config.toml
num_hidden_layers = 15
hidden_size = 192
num_attention_heads = 6
num_key_value_heads = 6
head_dim = 32
intermediate_size = 448
vocab_size = 8192
hidden_act = "swiglu"
norm = "rmsnorm"
norm_place = "pre"
norm_eps = 1e-06
positions = "rope"
rope_theta = 10000.0
rope_fraction = 1.0
qk_norm = false
attn_scale = 0.177
bias = "none"
tie_word_embeddings = false
parallel_block = false
extras = ["capped logits"]
init = "uniform"
init_std_qkv = 0.0484
init_std_o = 0.0601
init_std_up = 0.0693
init_std_down = 0.0693
optimizer = "muon_variant"
learning_rate = 0.00696
beta1 = 0.95
weight_decay = 0.0
lr_head = 0.0063
max_grad_norm = 0.5
warmup_steps = 200
schedule = "wsd"
decay_fraction = 1.0
decay_shape = "linear"
final_lr_fraction = 0.0
batch_tokens = 16384
max_seq_len = 128
doc_mask = true
train_tokens = 141100000
max_steps = 8613
dataset = "wikipedia_en"
Each number is 128 + 24 x the weight over its row's rms, rounded and kept within 0 to 255. Layers, rows and columns count from 0. Numbers have three digits each. The size before them is the row's rms in percent of the matrix's.

# down: layer 9 MLP down (transposed), 448x192, rms 0.0695, rows 414-435, columns 96-191
# gate: layer 9 MLP gate, 448x192, rms 0.0703, rows 415-435, columns 96-191
# up: layer 9 MLP up, 448x192, rms 0.0684, rows 415-435, columns 96-191
down414 094:109104148118130100142128131169123090144132133156138143147143122163128167140101155110129122124154118158074127112123139134136131166092149174165105143153116151082120146096115150144114157111134086114112124117132158130138118133171131081104088137133080151143151102084181134126137156149090126108
gate415 092:165135108130151146123123113144139104123153131111168119123152135067151104133093120131116130146068143119143103136142131124155150091108125145117123128106168143132101165159113099118169152152133130115160172104108112073118101158119167103156100141137133103142132140155147176146132154141099146125
up415 101:151117108115121111098139127141118142110106150133164092122127115106135124174102120121116145168126111138125133115067117144112121080138161095165173076110117093160094116168087116086102104122134132113172148157115121097115107144126108099143185133141180122095149090127118157153168158136145102176
down415 102:124136114143125188140119124118108148103142121115097124151128102184109122122170148133134081156168115161123111144138115155121118067150158149100136159125146085115168102113156151100134085133093126130094103133134153135163158139108119147130095089153118136126141162091106077119121120104114097119
gate416 101:129105100132189142129113147077132141166073117126154146157146136120103131120111091118088113130142097122129096155088108173133094126093106120158122116125107131152131132138138175112116143091104085146128109108129133186158147112124114135130123129096136080132156099109118106098125121146111124160
up416 102:163078119137102176137147137087128109143112157153158156099157111128111138131103130098090144115120133138150124146144159096122137121117132135139129129136156079131105128130104121081081151117134105174124113123148131120131133144093093186090158093139085141115176131182132112117096138163090121141
down416 101:137132108128132124119117174122124153155133136142137096149141105130124128126105135074120170125102119116138133177161134132131103166111161161139138131163172139101122101109122099174108124146118153129160109031130123144157147135126132125115123104137099139115132138139123098113090093150065145129
gate417 099:146152099110130138149088128103112105149158095131141124116104129121082135135129186176141113147169172108143137090154103113120139107122163131114128118075137149137077119095124166084125142122117116108156082125128127099107089127138151120089169125107133133126132141103123140149088101129143117125
up417 104:101122127117108125122154141069106097118155132099132099141133102111124143134148134138142134175130097121127133095133125116104112151150072147166155133171086111143134111118186095119098134121120124152120163113098133117133117148114115141149159100117082166127120130120161110172171170105106073156
down417 105:137182129076125137120106162074174112168166144115133150136165111115119142133114107164158155177165133141155162126127154109090117156154107134118102147140122150136133096096178129115121134151088139114135153114116152103111117119121141129109124131136147140129151154116163101151093124114060100114
gate418 100:130152106177116130126133145154129148121118152140084116139092123102088121124146115121076149131151157115148113109145165103129133146115149125133083126126142138162142136154150142098113100119081130113141152150144136154129137160101113117094153138137115135124133124129143090098076121169075127124
up418 104:089152096120131148155103128163134171101163191115113125119143116128128146128110178160114106124132117138134101106099120116133157102078089105133123138133129183185135144148064161157128122132139148100125094112109128127143114134103183110138113071179110153120108089100162110134145116135121126118
down418 103:139163166117123112161092097130111108127139177109094150144157133111104140153116098119127128145165118123135141154135132084122166081085105128135119108116116155127107178127106148114136135123098151137081137072134132140137123128150114146127156135107116083114119142111108145102118125131082099115
gate419 102:104115125145126142110090115153118156098110137165136165107172134108147105126130159120125095141116119132133116126108174140162101111142137143127103139114109108095128040081090143123117138157152118120144167133126118075139143165099130160099117125070123120134136140182080138129135101126134116181
up419 097:151078123136115183122158117119132104100174107174136109141143114130164105097130169139133122118141117118157083110130118155131145096107112152110128125138118138138120079145131167156128139150121098119096103109115152123138137133115154106091105111124122138151151099096137109160131130195096119121
down419 101:119123110120104164151131116116099116127128107130132132123155133125174165141162138097122134096160196128134109160138134158094144132110111104181128085106115158124091105143143131106123150126119115140123144110126135134137133152104100119129123121088171166151094144121099099115132108106138077136
gate420 102:108104116117104119091137120134118129133126118129143117134123149138088158127149122114140127122155106112115155139143129157138119140126090183164121104127167139106118116103156122066152128154169138080139066130091115129168172125128098126091140138135070128132101112123135177147139118110102082166
up420 100:119130149157119114131160102124138129131101120112109123113145138100133116175131125108136138159166132099112137112126055136139134143174133147157130109144114100093112134095130114059127135170160122088134103181095144146119136133138116117102093131144138126127122153119143127110120157106173076128
down420 097:155122114134127147123115147115111109144125093142167116166114147116145176140141131092124108151129163100119075131157151127119091126122141115160110174155125154137145088112140095134125085145135143094157199144118126104130155149123158183148064137115141116087126139149149094147099160146105143134
gate421 107:105117109138118070081099101112092126154108192137135111163098129119166155127108162147160176098133093127128124123093124107115113089164090164140167113125103121112095128145117082104138085144129108073162128130114106131126114108141143129158147148163125097123148178168115140168082100116132106144
up421 104:133156155156131161151131112150102087081084114112168147079158155156112118135137164124139107152166127117147125153123112111117098117129125156083131149150138141137164093146100104113159158125113076139144185117119085130118135117139150135119135091114122134138142185073109131113130120161115132149
down421 104:101156134159113132169100120156090124102114120115150128111155171124067115135155160114109121150140096105133150124149138145083084123137131174160147175080091089118131109147104139127130145104115101139164101120126116154104170129088172110130079098100127129138121138091144111153105131171131105197
gate422 100:094087108166111128088122105163128152075119140124150096127133081107148121160130113111159119134125103117154120107129076153165117083138144121146118141140128130164143133124125119150091099160130125087107111150142113124142111150140164143135101155144145135088142135185155140161132140120106125133
up422 101:161127147128160111149134157151123090145128129168091127135185148112155128114119140144090077124140136099133164122168157129162154137120114123154143112129133121148110139163139113141125110112108146102139126134127192140119124110119164136122166143166164127165146119139096132128112143118153139131
down422 103:109098137150127140080100129113167144135111127109096126164140162126135084156138133140133108186113117102086123098114094160143143124143094156162086136146139100155125132087119146119124118157109136138122091083120182181114118092109158168111166128160134149092132131165119139142139119109092178130
gate423 098:093123155155122096149127119118142110162121113150093138142126095153145123142093122103173098125105086137140129118097162142126108124124099137151145098105110132131191152129086100118174141138143134124126143173121124110140073100166140128115157072135115146166148081106141134120112100125133119163
up423 096:113154130110135106117161143109121101125124117123126115104171117119086171124127183140154112135176115163196109165148170169104077110144097111123105142113145167122167111122139132149093125125139114146100125149170173135086118133156140177159132125138107161121097145151137150151169146119131121133
down423 097:126124091082173117118121132126126122094115125098126123151120186118107126134103114132136158090133108175154147120123127129086128159121163106157144107189087142096075132097217120122169125106122148105114146154071167156129136133090113095151116142149175133119162103110109124126089117084132102151
gate424 102:137137119107095172110103107101186141163091087143094117147175125115135103136133097099163139106137120139169131127133084144133132127107123147106136123130103122128121091098146106157115114121096171146101162131094120135129151104150115151170136129140126116083097113150137110148111119105183171119
up424 109:124081150079128151103123147127101145104109161098097115090112129142163084099135141143117125098148122125136102112098107167141136125082127146075155107124073142141093116161141143123113134106092151154103131139139110153148114147115183147174160157115097159103151141091106131150120180154131135121
down424 106:149167151103187137125128106144120104163151156105097137121174115136140125109119096118120112111146121141126148069109129130126112145060154129091129130131090122100104133147105118120149132105098128181100127112145106158156083154140139132136109127125119081085092141140162111141131110108162146103
gate425 096:114115117115107146102140138103166147122084133127202103143117175106110147108135103113148108095141125127100084150122144169164161138141138117102119127188161109131156137138148119127084123111137154151111133092116135115117099136136094132082112127127113133113146177161169127132138166132147087118
up425 095:123149143166149116089133125133148135107100167151142113104149124122106142107158147125161111099107094139115105137132132157161133105102166189119145135139120117129129136129145096095144138098156094136106167106095136142098094098124083137108134092150140137212126165106101134152103067142140124153
down425 097:160123187125119139135150149129161147144140127106139104129076132146166121136105104114091128127142124135145156145105188127128149118150089149142126140111069151126150133149164101118076121136121087128082158152110147117085116153119133123119123098132090093125134093128096122145140129172135145113
gate426 097:125134100163147105149137124136163147077128135077129125175197147117131141132174141079114121136153108157124118117132133088131107134094137167112148119108126144169156077108132105175128134112111131135145121139120125155113122124106144105168114108164171138117141151175119146095098133138132140118
up426 098:122109148103090178119140140135119111163122184117129105141121123129134141092132128088150091161160116110131150133138117132142129108119119136168158126121101145156134158130133141120059130137159167141150167152087141149198126162172131154135127102127135130136117083108134138130109138159126111119
down426 099:168140148113135148124125118143071164169167155094165111126098106089127132107159113111123140123176154117156107110112145111154112123112106119110111115122137117126126108127091093110117121146136133156122126125134156119132102134138112155104090090114100113154107137108174131130126124132121089122
gate427 100:130123102151107129112107168122140101110130156104164122085133132116135213131152224084108139139127101126137144086124146101127132114097109143131160128108134106156118119140147139109167119139151113136119110183102140125087115133129126100121140104126134139120171104132140105101126147113160118148
up427 099:139144116131112162148111153143172138139144127107139098158125174144136151127141137137144078098157069166136120177125144160128152132164105135135130139116106100145131123115131147118148110119089160172104138138104170123161139155114103128113130139121153124148110157133146121109160108111123141143
down427 100:140113100135163148109112102148152119109138125107147125152139149161149152071137143114181158078146140102190138141142103116185125154106149111121158099128124164087145123118132113182112151099112171121136090106077119092153103151154140154105118114090140133142127104156164177119100130114092119109
gate428 100:184118144121141115108099090134102092154125134146129146144157139093149122179136125137139176103153112116112110080092141142109111123127100113164122142134123137149171103163115166127097112123111123118133140117090172100085147096128118155119136155121146130097097179119091164164151129151157153103
up428 098:140163136167148084117103113106144093131066089142099133127135089095120130133174136132089149124122145093117155116095158134115151114140127126078130111138145084173100096123108148105174124087087125130133137107130099112112137102109129118118158109132157097113085077113092082152144143101112135101
down428 097:101119131105158166097104151162090137174144145121149140075135121149120148100100179140146122084131132132128117105142097153110162127147126085090171102133124095116149149124153144122109140149151094121109161150133103167156122137104150096090133109101120089125150121131138088156157091138159113129
gate429 105:121103096124162141139123133117112124115118128123141109082075113098165116099150107126124094133128128142131099134146100146109100161124175118145077135117105100105181142097152135093080171132098123131167131106129140132122150101138117084104129156134138147128123097167161150128184096132119114118
up429 104:102136131119164160089136160100138095105099108108138078166111127164118139087132108112183112106105113107120114134125125148091135130142097130188145143103119122122136122087131111144134132116156159117147148143126131125089137118149136140158099143177141145144164135159141134152138119073182153163
down429 105:083129137171120103123137096150169108125136078135135088146154142148117102130132141096114148113099146111107134122141135139099158152145084113143136135146144089122123148135112108132142128087131125118116131082140153124156118147131124140121129123125081139127104136117097091120131127108185158149
gate430 105:133118139102126169126143125153132142114141090165130116128116137079121150091088166168122091114178143161091116089104157119120121112137163165130091141090160103086130129141121130119113151119103123113136153126175119160167123137129158114118075134118140161113062106157146128155141113144136123097
up430 102:091078139127168152143133117074137106131115105149087144137129135149127128087129107114137109151097129142076101099160152163101154135143157119154158123124136150131175117129096152154110168122168131136170135125103110114133144116150091146109136089105172145131096119136158117169121091121129126108
down430 103:087087109120133154102138118124151106140172127086101120127133124109138121120127160121140121097097171097135127124141093141114183069140150131083108128140126095141101115121156165091123091111126113162134132119160157144172179094149154148129157128153137159120114134120150107121178102103103170130
gate431 111:119128182120158144108118106113163168166132118113145123147135138109076128121134158124127121135081138114178140110153141164121114114120146154130156154110100149117101064101139107092124118132091117115134134135123153151096113113139127159132139089137165099135134111094136132115119151115135125120
up431 102:106164170112134142099095077126177134152125161156133111089132109123128134119163137151164131107114111116170119132131175128104095106137112135116181146123121107132137143108149099122149110072110091123117117124163170135127131143116093149126089120136154118086132111135095176143115152145103112154
down431 099:157163160141128177110137146129144143180131127115116138158127162142111105134134131115147103160187119138141120104135101103144154103138094144116150124129139107106144125121135095132142152122113137176107121154127120121130179101145100155149125135091171106112178104144107127083170158144149151122
gate432 107:117105083110120168124193142151125109166145112151127112114108117111158078139096127111096120136124126151118118094131123102145159139156147128156133100113149109107129097138133091077139115136129120110101158077146116141149123113119156127123147101128091159141145105087129128120129141104056139104
up432 100:152131149106089132111174125116126108142072128130140128133142105127087116133144075086156122136152127136092159150133100121170165117106151116095158109165129093097107146132127155111120144130185120110137138184143091091109136162153090113161128180114141085093118123138106129078128143101152157168
down432 100:149128122122106117156089118147164110094102149142087153160164140150148146166139091182154111124099131162183156169122119124124127131082157146129093131162143150106125160133144145109136104107141164133134137179113143135152107154118128132133118181151141130083065115134136131128142152164165129165
gate433 102:157123173134122150105115123099142090102136187178130111149156080113124129142162139151072135130126109104156127114173130106116157120127153124108131146134144123147112127137167105135148139140190159129097141087134134108125088118136121105155143170142148126135137129165108115152169167104117121103
up433 115:109128085107117124149112146109111146158113099110102159100072114156125084097145116120112122151132168135117116132098105134118128148138121104089122126152103119078089143151092120124148123113082084114162103164129118170109118099146119109154110103147154116125134137091131113128121062129142168164
down433 109:119116114133116137111135157125102137145078141163125115135103105124132073136124144177155100111121116121114094103155083141132156167091133105121125147086087111123083161155094134114143131131093094145157151137164132126147125104140135110157112133158159109120124115073156128136106124134144158164
gate434 100:100089167131142120119159121135115153107120129163128119133107126145122099167107097107139131082106143111167137146175140142087109132104150156135124111152092129159157154127182106095203104139153129120129118104127132090125119130137139107170127147113142139165095117117152137163143081160138170128
up434 102:127136180132127102121123136173112123122153179087084139174164109105132116156145092140154063112148150144119106136121145123136107119112110138126086157095142079139119071116116159130113130133132148120102140173136150153146137159114112121085130117112140120131122107132133140128153123091125170136
down434 091:128122121138090079090140151112109151118153093122149111090104135171129118200121106125151130137152129140090134122077128109140157136162130104128157128155113124115134126154122138173138162126131111116117145232126131105132126119119175121131160100132121122121160156138091112119108112130127113136
gate435 101:103138104151100131124135108151110144117109122109122086126155115102118100127174121138141117151129130120132105120094118148146118095139145144157141161134148122156147149126130122112086170182108144129194157092145099146089125122128133134149146135143161109110119140141179122104156134118190090103
up435 103:123103157119145111150156108146165124102089103131173157080082138108095099139140116123187119131119145126145152150105146095148108075134159129109136167132117122146157141133111182135166146126134109119141102100132137116108139144142139123093134114115141132081125113112144170122156132160170119150
down435 104:151102109139140135150132165175127128082115133116098130137086130112105107103131074145174109127101197115146135084138115136144169074124127142166168118111106109146112115133080157094152153174099132143137112138168110173129141140182108154117130087140115142136137151101161161130141149123120115171